Each number is 128 + 24 x the weight over its row's rms, rounded and kept within 0 to 255. Layers, rows and columns count from 0. Numbers have three digits each. The size before them is the row's rms in percent of the matrix's.

# up: layer 12 MLP up, 4096x1024, rms 0.0693, rows 2036-2088, columns 768-895
# down: layer 12 MLP down (transposed), 4096x1024, rms 0.0564, rows 2036-2087, columns 768-895
up2036 077:142128137116116123100139133182126127154120123084097147135132115121169140133096119127155106128109136125119120103133131136138139135134152104112127131099142159127160120149161110101135140141139152101142132109141073111157148107113166135101099123120119127111116149122110095148113095091086160113139113108130156108141131146135134118133166157122086133101117061113143118154105125093169139135072
down2036 084:142134092113098094146092122098123108182105096160135105124139093142134109169130107117136155115124110134104107145110177105135148122142147115111130141140146122153137110132144098139181128105154158183091144130181133146124113105129129141154089065093157131151121138098120140105162117150071107106121141115176112110128132133094151117119132107106120113141116102141086152090130128164097157119176
up2037 119:132137128154074142110127112129146170104135129128123146053125118117113103130184152129133169152160100137151074115104102145115185172144129102143189121128161136176103139153127167134151119136153099146124138141104175177146120135143160138161144118117160091139128101140125146123106132155141140123139102116119132136102115109144126118105079134115173106127132133159099106127145095138131156089132
down2037 111:140109137136157090146133110130104132133097124107123072185144121119194156097125124071141130125086121127136123173133165118099144140117115122125098150123155100145106120118133137112156127191141130100124124161096134118101145117158132120090129094152124141162104154089092139113141095120091112104124108122125138081126123135147097112133127142093125145112145144163114086104106175128113140117114
up2038 081:117145072108134073114118111096188143082129153132061098161116164135139151109119127117143108118116172140102112130105109127152089156120149131127141143109132122136112132121120153128132121123110126150138093127129138091146121155080098122136115095126123154127118135084139137136093150135136085161098098137132137087093122151140118103121106130085127086161179121136112114069136096105152110123155
down2038 082:123150121109133123113118157120124149136125084117147131122151114138099108087110143118143122144143111137143137157155131140095139095136108169137155131123137136102118134098143111123140123111125112112137155072137141128131140105095109091136150145088129143111165109145094141181131115115082144098095114098120129107117121134169128120098131125128118150153125137150097119115135139111168095130127
up2039 112:111137166126143128151115145087137120141143149065119066096132137134115141121113074173131108164116128187130108121118160120084084157141146089144123093120150120122139131084165176128140131137154098141093134143114116136136150105123131130154115136115133120116138140083135142097138122145139112104145125071139146151148166129175111129086089136157124120124156092126146145147103099104151122134119
down2039 105:103097099128143108132129110103108113104159169117169114104094121160143127104095138165109117145147164130163089112145085157120160141126153084153114103104134134136096111119140170152146159131127129156073154123110109147108132125103111147104106144122143132128133106181143112058146133169174128130120114117166140130161146099151123080115106139110113134122074115123107116105103107147101120164103
up2040 105:113106139107116143121087145134109118097116142113133188119123120054141117157132150135116137133146114163115130140129152156126135140118128162150128187136129108128137150125129083106172118124114167148162149119139131116119117116108107173150128109120106178178117109081122104116108115105125146140139138161129115163111143142115138149122111172082145088119118068115156071113110105140168142107112
down2040 100:124157136116099114146140159090073111138171119182151145140135123123152159123152130064119160135141178158139122135089127133093115135135101149112135114136129133134109160136090174113088144149154138162107132126117159140187152102098165128110075126167131114115131112110072138124139127116099099146145170106186091120113100135125180104146142143131130150122129144132151088182125169137092125135140
up2041 104:143096164109120133144167148129131128166124091104163091128164104139155129103119075088150156121111142139131137144108130098148156151112084135061107118066114102126139127081101133144163135165101110138116124089125077101137136109144140116114100128139127156106120133117175127105147182129124124134131121130163156142132100131173116112102115119110114107139116130132118111126108167117146122162100
down2041 103:100130049132150109122114128107112153149128128118179129152112190134145125151128156148104135153129115093145121134140125075135112080119124104186155134147175118137110142129152114111148095107120129130149191151146165147103153116090113156126128094104063142154129158068116112173124083116136118105073111158133103135148138103108117162117181122136115152144097180084121120136146118141100136144194
up2042 091:130121119104126154108116125132129118135169105128118136105154106128127170119135079121115092116097144126079142085133146121158166129101117154136146121169137122098110118110134098092095173128108116158140128138079158144116137130141136134115119111153136122134107082125146053106098108187114150093118112126123156119151105134132125153154128110122147122124177143125107155139142128124161117121176
down2042 096:136120149168157142115130130107133094137122166128117142151075124109121118160135146123104107122131125085177116099156163145109140155146131087138118163144098099134145096156120104092129112134134117104127147107194117100130088148106119112103125119158148142147154115116152130134134190121183093095139119156101119097105109116127156158112125137110143126126124137082122125142133107102091152122106
up2043 093:153174133101148144124125076136130154119121149082104082095090114158068103090158136116139127135158123137097110140143108109114127155138139087088143134132121145163119115145132146145128141112160152168140100152130135101103121121105128156118177087166137126106133139112147153139152103123149092146134132101186148114141146119148103134135126110130143120160145071146115159145168154120137111127108
down2043 098:103093127104162157163128129135138146138132149112119112099087084149090105106153085136125158216108121129124105160116128149152148155160077158152132141120115126137115089141152126121176152124158156121151125149133147109096168105172137135150153133114111164155135142098124137089148106149133100111140117111121187146121134090126134135145111092128150100176121101100130078143154105151095099103099
up2044 095:099155117115152132096142071107125089114103085150117126154089131118123142147147128137096147128172139102135161141122130119111156105095117116125137144131150121163145160116116124115095123112123109153139140133115130098103144148086144140142102163127097131077172174131132076124131140131137126098176158113113154110093107153126114154133167139132156119120141127123124137129152116090089119103097
down2044 093:129096169152113137132120145129135132076125154096160172142126137132084125115082141142121123112150141082126087172079155133097141154214127135096119122116100106145168176092154078131147131117108132118146131104120151096128118117106103096143133124123095153118129119112153182156117103132132115087099170132083115126156122138124139130155112146118139073136072134123128058156120114114167083139107
up2045 092:170161118104115135151096146143140150142130149117077096080132127120113142104115131111137115103125181108113093117104104143148144142118161082125120148110189143131120135102137160124164129131202155161100118124111112124094130092125163142135124111113140094095121111112128142131128096107129115151122145177131170110123153165122130123142104151163155138173114150135107097121103113128110129124146
down2045 092:106109112124096110111196136135175142110127095089147128115132113133119097160129124163197157130121113103148068140163125131135148108110131162093114133112127099105112116141176146146166160143152149153150183112122132101130135160111096134152131148100136115125151160126132138126140155168126126112103097125094143102164109126153141087115154131134149142147152117124064116133126128142125115128170
up2046 099:114153105152092124133192103133092129118139141150104126158119116143136120167069093134060136118122079151120117132127130080111177125090113112110117128093151174150119117159117165191111090159102100142178168122139162087139097093054170161174170110139139066147126119153112122102124168126173139116155140146118125112141067091157151128149114129109092113127185129141147086109155138136095085143120
down2046 096:123116142121163081115132134114159070172149142101132117119141098119177089097109157122135147122136157132120134171121105138114133131130137183163102075156125146107104123157151124105138122082125148132108119126149167150113137087126131148150117160073161133136110145120119103123112109139092145138114140076136129106103128104112104108109118113105121122103134106106139146118117136117134120129168
up2047 122:104159134133129128096121179148089130135109146100126156140137134116135116122133145136170141156124176177058123131155115124132119103109110159135123155128132136124149130173122197131165104133091154127093114090105140136116095108091138147131121126074160127121124172102136086084088151123153086092117123115144127128096106139146117146128098125111125112106176123073107037130141132119122168115167
down2047 113:138148098177112146157147116091121171102126107118146150124112115131127136126149135137109155197136129134119126134117137116108162116141099170088162088134123101111076129135107134136158135097146137146126162118152098134165150148091105095115098139130140140142128054122135107148131115129117120104114160150117152149074134144108152134111161116149140128084124131107108140164113116092151123120110
up2048 108:128133137151196123125141149145101089122112075098156129118159115116123101115141088156143145115094176175130124096132139132115089123130123180114141103081142149172123111121105134163135128111105133115096121165146167122126108088137113114123131121151136110150138143130116167131149161121118159120137151145111120100120145153153131139130142146127125120124172123124146134137139121143140099133103
down2048 099:112135160110120176139132159129129087134154144120108132137115151097149110135079129118093107087088155086124088145128147111088111166118143095142127132135086083106134122120135140119076112165115145142102180112147123108097138131148127144134163149140127127121121136150087092121171149094138144104110124121121158166099146147092150063097149092145104148106126125123108071142110161121117145132089
up2049 076:093117150153111147102116159146097070093090112110111150134088073119141141100149098146143118118110133143137120192116169123114138103146156120110145091104154119122119128172143147131130127097129108122118115151145140150150145140110144123163116097162135095166102168142113151132156154154133137115151154149106167121068105127090124094120128135182112082122120123158140136121110139151121134151170
down2049 072:128115139126162128156124101150112171186137175097126131126110147122076107125131131131119135128117120138154150117122106132068149141158165112150133130153120163182107134089139085168146172140121113107104141116132136164083141134142120155144050138147149147126125123166162140177104142160129124180122131077116119090106098128163129163175155111132195157105101119102128116085108133137166150110170
up2050 108:137109129180138115156112102124090110118137143161133128121107146044115145120092103127139149094149079072150137122116068132160119093128137096118125116133101115109125103121112154109105172139131138116109119148161116100127160125147095106115109149115140149115109127122116169134114129137148102139094118102143147141131175143101116154117100084111095104143141149150129134123138090150118111104156
down2050 115:148119170043098169113116132162113144118135103097115112147166136093160169133124130156162123079115125159124114103162150126136119153151119193120072117141157132140151133144101127114168136119150117091121138140142161153122095107110133156127105115132146093118100106152164134078125119152128143111105112133098125128122145136127116101159165151140141118122118131140143178138136154105110096158134
up2051 075:145136138152135088105163139098159140130069152187132152145101095163163109134144156151096177162152098159121131162114110124144109148153134148144152174132128176107137140148095130128139109102126068122124160112161180086123119160154130097124169097152083089072142127122144071096141097154099105104155154130146147073111110129146128095167102122147152128150110116110138149083148121150107128119168
down2051 077:099140110088136160093100143138064131116157106111140134150099114137126133164165120113114115122087147105139130125138168163135142105149144127135122094115130052120109097128135145110104170134174135142103145108120146148128177127084143131109099142102121142167146106136142161144108129147152151141111109104177108185084130148099111149104141141115069137130132118123128159150124177122125166135128
up2052 106:140123154151169098115097137126140133133099094115147153128126111139140129100121089146152110097114168154185160117148110165096138098136153132103156138135121109097155153136133108128089137123153132098118128119125130110094133119140146125129113106130094113153094145175113112143131122116124147178126176123081116109127108173140128134148157120204150130131107140119136134139138172144098139147141
down2052 096:122129150087112154153135167103107109150147131135124152113115127115132143101121134107167140203124155149094116138122164165116072129118154132112133166144154144102145100120126107162114171190154157124113188151140136119146118105081101134117082133113202141117110091180127152132143124126117190137082139135126109136106131113134144107104136106127142122122104108122129080128121196130122123138115
up2053 098:129103120139101145166137110156098132139141146122116172147135096157112104130135103131132144064149102104092167117161117101094078120162134156121086158113123119096117125102164144182169125170141123105150138100107157127159095166113147126102164120129126148105129116137127157099154087115114119152147138155143117117119087132149103115176156119158134137131120058115099138143132105123153127127153
down2053 098:148114134124177119147101151119144104138127145131146117113143159106133092132099156123122145043095135124201098146105105171133139108152100124131085105145149112129150112086118131109104128113107141114144132141105136144141133169147147173156171130110161106148121136144126132094137128142144113104173158119103120160111160124140120155111084167150109084171137153130113146143188131114137156116131
up2054 072:115118106116124106145138107146121147155089128128134067168143109152117139140115128127115142114141127106141157169137132136106107149125115160100120143172141106123098144147137123114110145125112157148139095147130147131125133098108128139108173148148088148141143169122163118100072121162112139137153165166095100124115093125112164145122155093085168096117093140128117166156141124128161130117113
down2054 069:108108107120130104122089172105100140163127093141137143112099135083153146130110138139129109136103139131124097122101118074120161106128143145157102160140145145102101102119196108121147116137129150156153177149120074141148128154125152132141114146115159098172113155177102155124162120089117139122124121117124118152155147127126145119153103158141132108173107166128101148149123113137101171109117
up2055 113:122138175125091117138146140099133084108131080109156088142125137086161149119097182130126167122124091097116158110165105104097104119135121156101121102074100133155142144129092128144116150176170144135153114138095103141124067151138142137124146103131128099147157125107090094128098124146072123122158123132124148130075129116077143123110081123104157106126174147122106124111124145135137143151116
down2055 118:105142104112126146098088089110138134176099144123132119153118110111068101112141089079163166118080159138132129121100103128137083094120118116118129119124120135105154119126102162110110126176146177070167141149152151104142117115085173137119167133117131150186140158102094149129135138112138163110110112110128139121110149120082085146176130117117167114163116114133141141135128111103159106132144
up2056 097:170140175146124113104146107110081136128135121121106161137122121092110128100082175101109116038139131119151135105140118100081137155125171135136125164105091109175113094123134162108134146120103130154162145097092111104148096133109139114133178127166168149117080100162160129132114140117132119123127148174117131109128153142109130104130135180079143152121101092096118110155118101110088173125149
down2056 098:123105118133119193120114154135112139150108120140127138105174154131133139097159080127119169008102132128140135121111112107156135130153148116168136111161085133135174094123147150103146158103120119108108134142091134144127140114097122115143212126099133144112098134114092126139161117125111151055102142113113117083103148138165099149136107144164143109147118122095109101112157098109144133134129
up2057 124:070087153158128098122119084142154125091097126111095125198115141126080164132129110123161144068106087113160125139124115115131129083100113166161102137136127102166097166143128136098125098129153083107128107145132147106103161147118141173116213088084129118144128162102154165104126167108166096138165120084148099122137138139121152110120118166105094099137156134102120105108149144178150140111156
down2057 121:079099125130099134156132153127126140110136129096150122104114131161143111123130152142101132015156077107171127137116136102147149115140126118133138115098151164130157166110124110166153169141172128146143116128177132148163131124130145098101255133077132115107151122088111126150110105153076128181147156115127090092124129101144131122104131129091097140145136121165138144145121134111144114106141
up2058 093:101141140118188108135132098144125137145088163128153127115138095169094100100141101119122126149166149118117130130165165136112174098128094113089144105092161122095158097095115131129179161138089087124145108068118106144138155143133125125100154129139135145157133076135120136128154120141118062094143157117113128162110177098116147112116159090132120143081115126130137168122139128095153103142129
down2058 098:084140143124147147128111121089123134182152135147136125131159097117115104105144161151135127149108113160125149129138155102153159147178114100152137135126161159136118121107117127108139106073130125145114118142138098107160100129109136131159107129159101140129118135124102114109099120110165163124116072124108131170187089081122095115113107150173137122092130132098112145155128147110154113132116
up2059 104:117155120127137098116080145098144124121087076105158143131169129140155073122119078141143122130111108131128118199136125132154110158142097155134106073141115124109140095156099149121107080136154155073121116114127138105101122157120104151131131150124107145144124130141161120114120110146132155140114066150169141112156138135112173129119119141111118190128112135136150140127129156096127102168127
down2059 099:105110114146103130139138111098117083130110172154114138118132112123095090084097163123163113120150140158142163083147133145093121123129143131147101135154138158115138087106102139137157137157129099120177131099116126132163149129113158165156126109134114137108110111149161112130164114114178148118139096140125118136092112190170121127130123118202143104139092132147100161115114093124150117135120
up2060 132:133140111096072168134106161127156115124111130123123105142107114101103107129123085131133106155169094129096111110168120116146163111095137130089133137093159115115106130092100167128145139157149110089079091116158136137170139112136104106137137096097144145148121137143170168133100145132169130097154095096132110116126108131126100138163129172133117161115128116123129105118103121100122097126109
down2060 115:110128141144108123176094096106125155116151090113131134107126144090142133161105167136118123059135116158129123154127085131105127160116156125122085140122137096164124118112116101113110132129113149133100091091118114134131145114156144127100254113141080157091107115138078120137126090076123121116141105134125147135134172110146176109130132107129107128129116114129113153139146079142148110131106
up2061 092:112115097122135145124110127145121132079139163146150126140147143099144099112097190116102124157176123093132143105128177162124131131120139122109122120133160126122106105125094161113196137113113098135093113142139125141130119148121123108081113108143102158146136095120101117147135078140094112112131077093109158138138165122103177157132159094112107129087136157110136141124122111126172133107149
down2061 097:148201167128102129131103139148128142145162142150101125123122157149107154107138101105177086128112128124099168154069088107167126135116125105148141141104112133102123187088078073135104151140103106137174135049101136164146127135140150110161156161157181109095099164107150131079108142134194117107085117141134107125112126135116134140127137126158115152178149110086179143168137170132110146104133
up2062 099:114148139153142106133128128104135160087115101110154111136117104114091119098144076149159105146162178107193091148114163137157108096129126115137124119145144125114166154154072129111144132131098094106095113060142104124144097111134151101128127111166104119091153108155169155147154124170132124112144113120163158208103156112104152170124158093134142108147098116135133111097106126130099139100153
down2062 093:097085122092134120164155135131149143101146105122116121131147166110122138109087111153163127139090151111099087083101135137138110161113118133069089147166127127141096125091122131138119143082120138159147153123135125147142153134105127176135133130157170147133095110153130114120115102150179122170094110153109159148115129154119130098084134110133136119150120140115134160154097121102143124148143
up2063 100:164093088099200116113104153115093152169088124118110127110125110129114141152165122146160166135127121105119126113146119157124151122106095089113171123146204094116149140103114120132149112117126107144142087147131129133196121146150122122121132115128142147118105093141128120117147107147127135143119160102086107123128165111132134149118175099162134159129108103118107103155125145125142125133114
down2063 098:151078143132155153120168163131159149105095132111100139120116132159116128113125123135069155133071123167155134117114142129088097137115102118137137102118119152116107130107096132157110105163180086114112102087133181121136118116132118156048180124129144163108127152085154163098097146143136105165130109084130183151136118095105138129137083135097152140110136142123116091154094149127122110113146
up2064 093:140108147131127168172145093100134166126142118119126122155106113103158130181101089124134103068106086133097141153153109078154145104118144122108140147127094152164169127155143148149148116155130124152201153158155107097115117116117125127091106139120099105125115152153145126111093149130132122134121124106158113101126123099148136098090152128121105149159136128177137113159133113128117144129145
down2064 092:134134109073147092123123127099164127109144106135134089123157153135174114135082137124088160204096198151152123146098103108137140128144111202135128136153138128151103150096153147161115123096134115117139144107113148168127159126122127114151069170076137124151156128122173119155148100160152120163098108133105132140099132112138133092128117130097127147120084140130137136086130210099162122140151
up2065 094:178173128153175105115139167129117114083142117113127117125172123131123091079121171116121117127126157114126154124149147132116153126103111105102182128137107135117148103097150129127130109114145107108135148082159140168152085124153132089152178117115106128131160134109138153135147155113126107102122151151116206114129119103119080137157138091172132152146114123145138116150135149171105108135176
down2065 086:163103132141140078102150132133126143139133102119169116105106136121132129102154129128134098103121182098172109157113100139107144159134088152115140122126113132134171076117164186114137132122097156138123193119136155132118137124098145135114188130115102126105111163128117135119164141134171167108142105151102154138125138103118125120092147121177126139147108109118129120130082129158092106147127
up2066 084:151114092171137110075140161108150122143144166129141175169148103129137088140137126080122148136080117120116144120117108204143157126151083095140132146107133127140105103130102109074106136142113097167100123119098152106127143110138095124143106093132163154099124132115142156117120164127128109080142137106162144074127122099144135131129084146089141110097158119117128164127101101146149204153083
down2066 079:126114152139102164100127153091146099162120119097159127121103115139134103060168136149146137100117177142163105120108114108138106120159143111080109088126121133172129189116120153158134151141125064150117108111137109107110155125137183125157034100106129173086117097125153091117104123142109116098126151140092115112136127149099123174126137096113122133174179168140135124116171162133116098093153
up2067 084:138162113154102175111148128161118108109118110115127095154102132139158145060103128117115099094152094130123131127126169137096134124133157164128173122114098130125139166123097110113123122105116083149117123154132109080161129109138104113169112090056137134172088067128129141089126168120099124131100124165110124107118151144094116137166136131134127108105102122115146157100120118157115118162163
down2067 090:051085137115125091145123111108116143138143119154149123127103164098115139156155141108161145086151166135110112156149146099144142151127124122192119127095123117110104135074089150121107092135153126106121139133132129124146113153119110164136155125122138092178133167161143100139111149122165158086127129100111124124144100140145170113088098109129159114087106136136156128140111102103140103141143
up2068 115:150176104108130113141096141141142091144133083146140148158147120107115145116063117125119116139119144150118114164115166113101100129113141131120114185167122099167134118096103082156146123093123116134074111124107120106158138125140072113165066125189102163147110133150147131130119122121146122132086122158136144117156129110094154158141151126118081153125075161105125146133125125108082117136152
down2068 118:082107114128140151122125125111142118144149166118116141136145158164122091123169134101165109133107144127098125127118092150171146138109114132115124133120141138164179154119118134152141150158090156158151095134140129128112122157124122129144141099134144125112084126166097128083113104112111109099145146121080124125122148111127080103152122113090120090130118133150141100152132143156151155144142
up2069 100:117176082132160095124113122152124119092183146148136118170141141147156124137139129115112161121131110122094123090123102129127122111131146114130109140140136163144145146129143151103129075128146135084083124118133112151119158113133174118133133120099093154109138143119128123129121146140133096131155124156132178135135114083097138128105108120122131131075093127102124156109143149104144136091127
down2069 100:161148099143152103142121157188137158141149155130126094133103144064130093104114151119127153153113117137152109094152124092125123147094128126123119108152123103153131150133116172136173108160153151104147133117132159111145119086148153116143245146139131120120108105115124132126127131129125127109133149118115098080178107153150120124127117163142186134106110126163150133168130108133153148111119
up2070 074:131168142140163110158159099146194131148161130144097163126108173141123114135074130118107149119121096135107142128104141141130119131110100094177099123067179089125145153126144144101153135076095141137161132156099130135134121126107139135106137111148097102123113089067147131145152156121165159130105086130096123147148095144143100133168109090167171130148128121098143141118112106129105118094097
down2070 070:137106176101120135104137127158127121111135132142128129108166127114126103134155145118101155113176165120090120145121128109105175095110118115122146117136139161120141101130111151125161159166151063115070132110151115115140124187144149133128122125137120132127152163120128141147135141122144125134151110085113117110123121100138123171091157137106112140154150114129111096145159139164131141111151
up2071 127:089114126113111082139134152188089144094130112151111128141094110137133105145117127095193144119141105128128112082107113098105164132162176093166132150140150158176103130140087069118133101121079105144145136109133121107129136136129129142136144110124153161144101117143119122149089152106152137166153140171128110139165099128152148124066085129142158122099118114169129119125095099092101135119112
down2071 114:116118160100116123161126103083155154162097120120128138146081158129084156120101137129137120165110129134090075135144173172127127141085131136097108117082105129080125108102111149114109137125102148124131148097145149110129148118125155104108103137131110162122075155135111120132103143091145138160139151081101182146131156138127123103149122138142088146114126095145172159123119144179110135127178
up2072 092:101105121174125135132141129135155124092100148121153112134143167135167121165111143112160173100152144138129129105114161129083156105144149098140135128123132152156130138076085138141103128154118139115165146109173150093102154137076106137174135097128130098149149127136120155167111107133087131137091138163139058129150120107118148112124100081108119082110134144136155137121135180124194097125121
down2072 097:149120140153107123133177162172126100122152115173114177149123165161169132076119158143136162083138145132183136106137066141130138155142148116111106146124099148138148137174131135069119115151117124102113105093158190156142060124130123133127077134099157129115112112126093105084156131127140149082117090134145128138127153130156118132134143153065096131135094121107109105149105060110164153142143
up2073 098:119149123099103169145147182125135089152129144125098172164145114135084152126068146090100112158135117144110153126129156147134120135121096088082094166140111113112145164088132118110119123118139164128157078183116104140117118131079145149127158097167150135073136132145122124141155172133145130122081091145113102129102143143136174127139128097120088142113106149084079106156104116156100126128134
down2073 093:152139162117134138165111109118104178138112151122143098118123105106147098102115134156104168070158115166133083135133101124112126090109169139179134125083124130185151145153143121149184166159121138104115111125105105169095106125187104152126117125141119102137177134159190133069157125151169145140154157134168138125142128137159089139119173105122170153112135146145122100170147094139143130123098
up2074 101:136091135139113124157143093126135123177151108131063111141120147159152092113115133116107159077121071076119118118170116096106083100120156147104150167133120188142121116105155110165126133122159126137122119154155158108085120134118165134120163118123113130106147125156068141147185137109134156111104112111141110137094113130119143188112139128124143138121140129169125130099133151138112094133190
down2074 102:103176135129100153085115146121121133178134110096138167117138168162119146140156124147149110094140132127120112114078142100171125158130087163133132118094113073165139136098079131115112148127109114132117106139106128127146106112151076157134109130144126108094136134137168121086096139120134157156128138144162140126133144115130077139140079123156096119096106139084098077161099114113135147119085
up2075 110:137078182126108173179133118108097151200115099103143109112126084140109140091089132083106115141117125153126130110129119142124125154117136141146152077083164142125112135120160125125133138152126145189161129132119076130081128105142128108109120089136119110098148123123103159132145134105119132140160118143120163090134180098135118129125089125112151122131131123145125103131112142080132145145107
down2075 113:120159158097161096137117164138150113255113130149058156140102124124139136162130114120113143168148133109156166137130133076105077141161100147138155103126093117075162080120114136131131107144129110132136121153186123129136155106142160152142101169124145116110129122140119097115126159125117138082065115153120117144121080170141130169155148144168156128130101138113111136123135148134114109145172
up2076 126:109123138095108094094139149146146168097103147162121150111092109124127139163111118140160135160121146100082116136135135137147100161131076137153113150131152140128114163128089120181129117104132122127170101131158126135105102139072142150122127127087142120129112114111117069137163099120133093088143138147134133085132125116134092121138152148143148068098105145123147143133100116139118117107124
down2076 126:147105135152138129109156100128170112167114052103106117119133126111135092152172172128121128073076113120130156137093173138123185097124165121122163116111111135124120118125167149118127109115127135148130102160106131159110152111138111105182092110149169128130157173088085130147114146140092127174130124145115109118167124129132147144128117124091089115098151137144139135096159082143122142154116
up2077 099:138109115124079126105114113113082110118178148097103149113116096143127133145162117154085115134111135133150134111097127152129136134093126117152137125155123137112099177116153159142121144125137192144102136170071115135106115151152126119145120077121131162138134151109139125126131137086121136119118115091135128121135124198121143089083117134113105149072128100121110118145164110139160126149144
down2077 103:112143101124127077104103145170119114175104093136168124138155171157135138111114140088194129145128164107112115138133155155118148129126115094133148146137140148172130156114129150117146135143066126106105170108140190141112117105089163160094128108095157103109150156147141128070122125136140115094087127154095100103125098112095151118132107080132146135126134125179124139146187121136126187114130
up2078 070:125092159141104143123118121133139148158139140127118121104131102107147125114139152142131107140129125132103143092121073132159090124170151130081167147120122102163125115118084173176098114082131117126155133103117055131087096115108152140080126165099116102131102119127128125126150147141096123142130134139145138130119128099123132119115153122108102125101132096132148142152149144117170137128125
down2078 070:156122110066139126130121135120120152104110152143151157106116160135110142140114111106129134098108145115107128105162148140107136124129121142145116166145151121062160099127108093129111122138094192121117154142140158093141128119115115142135115111130123115124125151131118101184130142137126142119121128146140136133133162127152151150141114099114126129185122111103110111129119057174109142104128
up2079 099:132098120147108130096143120122112128182085128134162112120133122171146175107140154135139142149124139123125128118151188173157163104096123137147162106152166124125160123166166124145106151111110133155090126126137158136122119116179129137099138128103163087178119128151142081127139165127141101144104135166124174156158093108150154123111148128149153176121127135138186118112163128137175112130107
down2079 102:125146098141123100112103104159131106164132103111128160173118157184117113168121113132132144139109116148143123121154157158072073131148110078125088149155127142117122172174115130104138156107106112135146115110162116123174122145111111145142085143144107146100148135067144141127148136118089137063086106097140106131107123155146082129090131135136119076137071108148104110129137105116157120168112
up2080 097:126100149096142128147123122110147107161108177103142107128110123155105141194110111113092103095168114114095163096168094099077107116149183139137128130098133146141158101148149169125143096182147123140112145105144120100100182103113119112162168162098123144095144163143115137144133096120129115168113082138118155147127146119102102134089104131100150100104158096136177113100160113126115116118130
down2080 103:172106129119131137115120128128136159194112096149117128136140095119121132096100118173155193111127091185122143118138109152106107144129127149121115086126158122143151130060132135140138120154126117162109103122169158129134120106089159118118129139137137119158120152123140157141108123131135143115126114098126145113114158134151103130119107103205107126112096085150092123086120143151119113137149
up2081 083:125130127152152170119104128124100116146125132179108130120090148117114119146154168147110119106140109096143140133161115140128144132122138100079152102123129143151176142124083105111141159157138116084118117154093118109130188134171133139132122141134136169140130110120125093103168100122134158082143143137103163135111161159132170158134127109121087101115117123100161108118156162106118140089145
down2081 081:150158121131111112138106148112137134131140112132152158130101143136134129121129146155109127178091139107116114135128134129171099118089133139136105143152150127156114124143082145141170149126095148117098138100102127157167131132131135160115133079094136152108160147160168162112105176119137159096144131146107141076132086115136068115172112119153151217137125114171087090149165106129129116122077
up2082 074:136154159132172142135126105109133148122109133100108148152152099085117098125146161131118122120130131142131153122149133144134161151143141094173137157116144150162108152096093092104100105141137182087089091130138124110130119135116176087136114145156135170113089071163144108104138144130097107115125111117105171165141114168128203131144163106144140094156118134101125123123110121107091162151130
down2082 081:114135114166100114155144138132103143146119144160123066144126139129120171161121103124124137163105101130123139079101115128115109138105115144102114151122115129148115095108124131169110163157110117160160138111149171165126165146173146170128106139125112089138125129109072110139138105150135109154160157116072105125141115126130108094118172108165110136117090161129120088136181101101121110104163
up2083 085:072114149082117129133109122086106131134103167127081105125116168139148113148138132142124158135123104175134109183083113108130118133098146122100103096084110131121141133121107113115155147136110122130148191132137158124179157169120133111114122099085105153090193094133129128134152129145111120104106144134138107117115164114125171090122109107138113133116125156165138113108132162159152121088122
down2083 086:104171128133162120168117145108084143150135124147143139125161116145102112121146116090083063175155143121110165115148119164090142139132103121164127107112164135143105110123118127107118119146140140116161108150145122108132131110147126142138132137117088118143115126117135129105152151155142117105080104151156158098082122122106115133121075107129138128140123112149100111130145113087122141075110
up2084 102:146125127138131088102124110078130138119108144110112103119121086092134144129153128137071124161116099131098100125132110148164137058104120186157109119115130104160116127110149153144132128122139127123171137128109162136094153095144111184142118175109166173123142125130092116143117130105144132081149126158129148175126127163083133146121123128143128112172138103146144121111108110136135087186092
down2084 111:113096097097094119106106151140145117123150109107116174114097100119109104153146120117127104124174133168143136164140137097123145139096111089096107100100113129116147116131120102141124149114124110148140185111090117127186093117135094095162137090116085102129142139111173101146161132150131097099117182124147109100087152139144101148137104147121149109138156139125128133140112120136115147143166
up2085 094:104107102098110119088119118128144128146139094054152136099123090101134116145131156122158155137113110130149105144152135118124155127114132146152125122170105094138121124123116166180130088142104130152167105114084153120108087156139121123107145136110117113164162126120128098116086121143099107104131135123156108096132141115102141139159171122104145125131142098141079145124154157152097105152135
down2085 095:126135124122108146168119167139105117132129124150132136112144133180122157117178147115124095107121133132137115130120128117116104097136133119146128135080159159162142107150132104131100127099075156137143138088121131128110181109170141151132140162114047116061121129113132118101172137144125108148098094120153089198131106117100107147132103147105144149180107177096114104130071113113142051106071
up2086 098:116128148144134171112128133143109136136112103172164170119115146144147143122083137137146169133175137182142123079098151144102097155090126136120125186143092109117124153154123141112102102143100147127136135144151112097150113117125142150109150125145126129141108097182095126124095114102142124168172132118106120117153141091132105102121135119090087159110150124130089137118116133130134103125107
down2086 099:154102143155119088121159167127125127179112141182145159104123141148137152156156146156114098112105116137089155090080088160119131146120129102150155135129147129123170128123133160136155207137136147130181128136100124135131145084166140164141181143135109120106102141095158155153157115121125148098141167177140118126151134135121126083114140079082105116148101119111130168182097116134107188176142
up2087 094:148142114124144112132131104155106120129123116145170078122139127132156111132100120145120137138161156156097105138138114123103117157129128139171135116100131108105186119122130100115155145114142148168149143132149139111115100139076089130101117099118119087158117174078158132133161107156131147123085124102131146124110202145094127130093136173149135120160148098106077133124112089149157120151125
down2087 091:060123082131109116137123123141162131103118089136152081095130128112099107112146108091150130137150142122147104117109118120131110126127100113105143133118149091111157120125085117177151112154156176128055143120148138111133163102120140125163109140072077093124094115112103088135104121142141121127092080110145123160116127157134084169099145123166097139159118144135145166140157160096153102135144
up2088 097:185105109155164089157183118165144158152094122119154143146080116128132145148153130139130109142177166171138137156112171143133089135121092123158146126137113149105127169126121166105092141125116103132133139135119089153150110154118137090150110119160108112169139076136136133129139132102136126123126102129128199091123118126153090090127096120153112170132131135096123135101116178084113099156095